config = dict(
    num_hidden_layers=11,
    hidden_size=192,
    num_attention_heads=3,
    num_key_value_heads=3,
    head_dim=64,
    intermediate_size=1536,
    vocab_size=4096,
    hidden_act='gelu',
    norm='layernorm',
    norm_place='pre',
    norm_eps=1e-05,
    positions='learned',
    qk_norm=False,
    attn_scale=0.125,
    bias='none',
    tie_word_embeddings=True,
    parallel_block=False,
    init='normal',
    init_std_qkv=0.021,
    init_std_o=0.00448,
    init_std_up=0.021,
    init_std_down=0.00448,
    optimizer='adamw',
    learning_rate=0.00139,
    lr_mult_qkv=0.7,
    beta1=0.95,
    beta2=0.95,
    lr_head=0.00429,
    warmup_steps=446,
    schedule='wsd',
    decay_fraction=0.894,
    decay_shape='linear',
    final_lr_fraction=0.0,
    batch_tokens=[8192, 16384],
    max_seq_len=384,
    doc_mask=True,
    train_tokens=200000000,
    max_steps=16737,
    dataset='wikipedia_en',
)
Each number is 128 + 32 x the weight over the matrix's rms, rounded and kept within 0 to 255. Layers, rows and columns count from 0. Numbers have three digits each.

# up: layer 5 MLP up, 1536x192, rms 0.137, rows 340-359, columns 64-127
# down: layer 5 MLP down (transposed), 1536x192, rms 0.125, rows 340-359, columns 64-127
up340:172126138130096201085141142130156178122195124174112103086135147118116113209175077083117158121143085134112113133111138130204131149147087137073116119124135173150120123064145078146159128159113129
down340:130136098130156188094123059112106084120060083148095120149121159155153175118205104129084112216114173137101113189189122108160158101146178092134138092102080087110164126135112144161124118116111131
up341:100124124105068117126079112162079121155094104115172167150174107100116107177125180124191121172096127095121109116111108199132171124128140148145138117130124105170167106186128177119147123186138153
down341:179095073098133156150146179104110121089176122171136148143146096079140157162132081119138122122140186171141152127148124173109173092077125101140137122127055118063089238149148139140142124131130150
up342:140167163110086090175103109150110131135090116138166115173129125161123148086145152134185126117135150078154142120125122123139125120105138134157131163140119102165110100179128141116121124167133146
down342:127138125118078096138072105141143098143100102174142138135143179141097130131103135105134151133117152108129088137107117158143138059156128138157083109124120156158132180177116117111135135192073129
up343:155113126140155142107189154123188139107109115141096134213085143190104129092099104139188102169119048130175118117062164125166149133095133178164143122100124093179140106119179142101078091106066110
down343:162162124124123146136192136146082133178119133142122105095117160079084077163097130154110159204092115115173134087171154145184164123211129109158130133138124088100094102084108123162093146113127136
up344:149104160110082153131144133152129117160131159143138137119146169133183135150138113126152121147119056112105105114052085093174127109116114124164118128117156124151144088122116124102129134100105101
down344:120126160132157149091120110186155073128142108137147182197134112081048136126095103156147122080131158065138135139133106141150171111122114111142082085176123106113120102138131142118093130148091133
up345:080122153089129212196137111154073187108166109091215141156045091211087101175144146098113185126121115127136132167036147124126201131157113141052145150121139177094152107099141096074134109084079155
down345:095141234055130148167103143238127134162120118161169130163093078101044129193111191087130179191108099129135168100099115111159066091091056105079133143144106136120174121170104156050138161125199104
up346:100142144134117192141223179168131173083070131123153134092135115141198139123164107170151077097142147111205131159082121193140152172160143163156155108139139123159184098123176147153110097119063129
down346:121137143128118172100154129137123068108162133105124137127196121192134135156090135139099138176156134162166172106101132066103177132151141193114134184125169189148086102123132119114149135176183086
up347:077194169161088209161150169160079192094155155112176128133135093171141111152145102131102125159098138139122138194080167161177189146150187137112093169090066115147110104092106131081147108095129170
down347:135130119081108065090027079078102101135130195110146178115179141102122171114123101094140147144132183110196195132140200093117098142139135149144146048177166130143089072148056110105092157095196149
up348:194181088160106139161145078151068221086109098182130116165111151136176131123138135136173141176192060143120121114121127196184190128100137161105161100128130137089110082171181110169054093131123106
down348:151151131092128164202097083111092132150147049115106102182160122110061132100099198071138133074172177142109127132141122155094159078103133103160076097100168152105098125135148141186078096179157174
up349:151129050099104195190116127161139166140170096165130130135110119108137120090148083118115092143147108160099138170118143124213099168062079106133175191041090202180152083125167108080167049126114105
down349:102131053141121176179115115148128120120111156170195142169099109204163153084110064111136092064147143121096052173143105148149168201140227092094133093123091178049068063134182159152114078128102146
up350:149169129136089194113125132156144116091138134105141105144094122078086100099179129110116108104145119107134126098125133122131153157157152118170113122100165141131129115120115094140154153106072167
down350:102096147112121176167112131187118133147166125130166124055133136093131086142058123101102086089131184124135162143145069081115150132180167135106135152155164125110085093165160097128115114162221069
up351:206081135061154146126098140186122187190123115151150108166134132166108126128134209120168155150144119040142115173142120139162142114111111169088091167138089071158088126114169134085165083163150096
down351:161072169117121125136112118133162100151121176108135119130171100089129135101108143132164088137130185117131107146108174107054129146147123088119070102124156117142104099112149082118154158151177155
up352:085053097094128114124151109122133111105132143168111148139094091097126105086141077114142112078166128128078166159155105149093120148115174131082183156148032176106118116105105143109141058151149144
down352:115075119130114087113161161174109145161143141106154131070179107120170117084169134112099095079094105112131086186131169119110127170149098115147179131137151157077153105138106182111159130165142114
up353:152163135174126068140171094158157117062106126154166104090041114100126135105190159115076167140184079150144134105147127205203081153104114143116127145142136110088090079129178103144094151112150177
down353:108062064089167129090142131141128128103116192115101166159061167163096149148065064152163097139146121133086184087143145170115160203103181137106077127131019202117093098117126212155113141126153091
up354:150166172101120097142105119146147104177089105150160129096105107118114157170101193127122149137085169112152164064144164131136094146130105140084138128149074095132104103133157104162088112144158141
down354:145139079105106117187042136138124142202173151144115164149189111132122167179060083111148167113188202169155142119180097144149164143162131162087106093105128052091160131109110149133145122096092118
up355:087100109083132125090079158104078130099109061114150096196134074134133093184129143076140137120166163150106106147091151172113104162143155129120117134090091135188129145156128132152132118134142105
down355:073164162151130132113136168134153142119154183138116150154100138156140085109106171142183155093146112148135142083122120141193080143126119140123120163103123100126118119113119116123118118102142144
up356:124132063077130188120149120161131125160086139118165077070194154162132136168136093113127140149158124140150146135132106115184165096037144140122128159139169176122126100115190136089122151156171165
down356:106095122108128166178148134212126148073150213164131131120103140119073126135143116119137083166106162099168093102130143043134151134134121154082157122095105116106108113157095107153132128126159146
up357:133206124125123119160146147210127124129141130129177125121035136125176160093147104116114140110084123150166124090129134174199221151116128093141106134142082138159101118111168102126138178051197155
down357:120141150133138214157105085091096123082092169171088111116192168103108073123155191071126155112072114097105086145108103143147109158107184133136146155090158163061112126116145110149120157161127105
up358:147116125089112125152113169161173179118140144140130091171065028149168148082180090145148140086157119122126132085080068128132175138166094122172166086156118110178107117117165113136133134149095200
down358:148121096122130114151156158125119196071128121092115162115195152112107113124152128161092161164160157129117110131162133089162129113132104098168186138093170103152116123087112125128117082142100116
up359:122110136133162170119117113163114150128126166160138146143094079183116059133207096119143143178123104115118078115117105119142145114124109163062099137099151122151122089124148143112131142149156113
down359:121150135123126168130098146134154109152130138096147158100162121195132111091091108131129057136132120144090110131157160141138163162116144168152127083125168188161186090074124102113126110117152135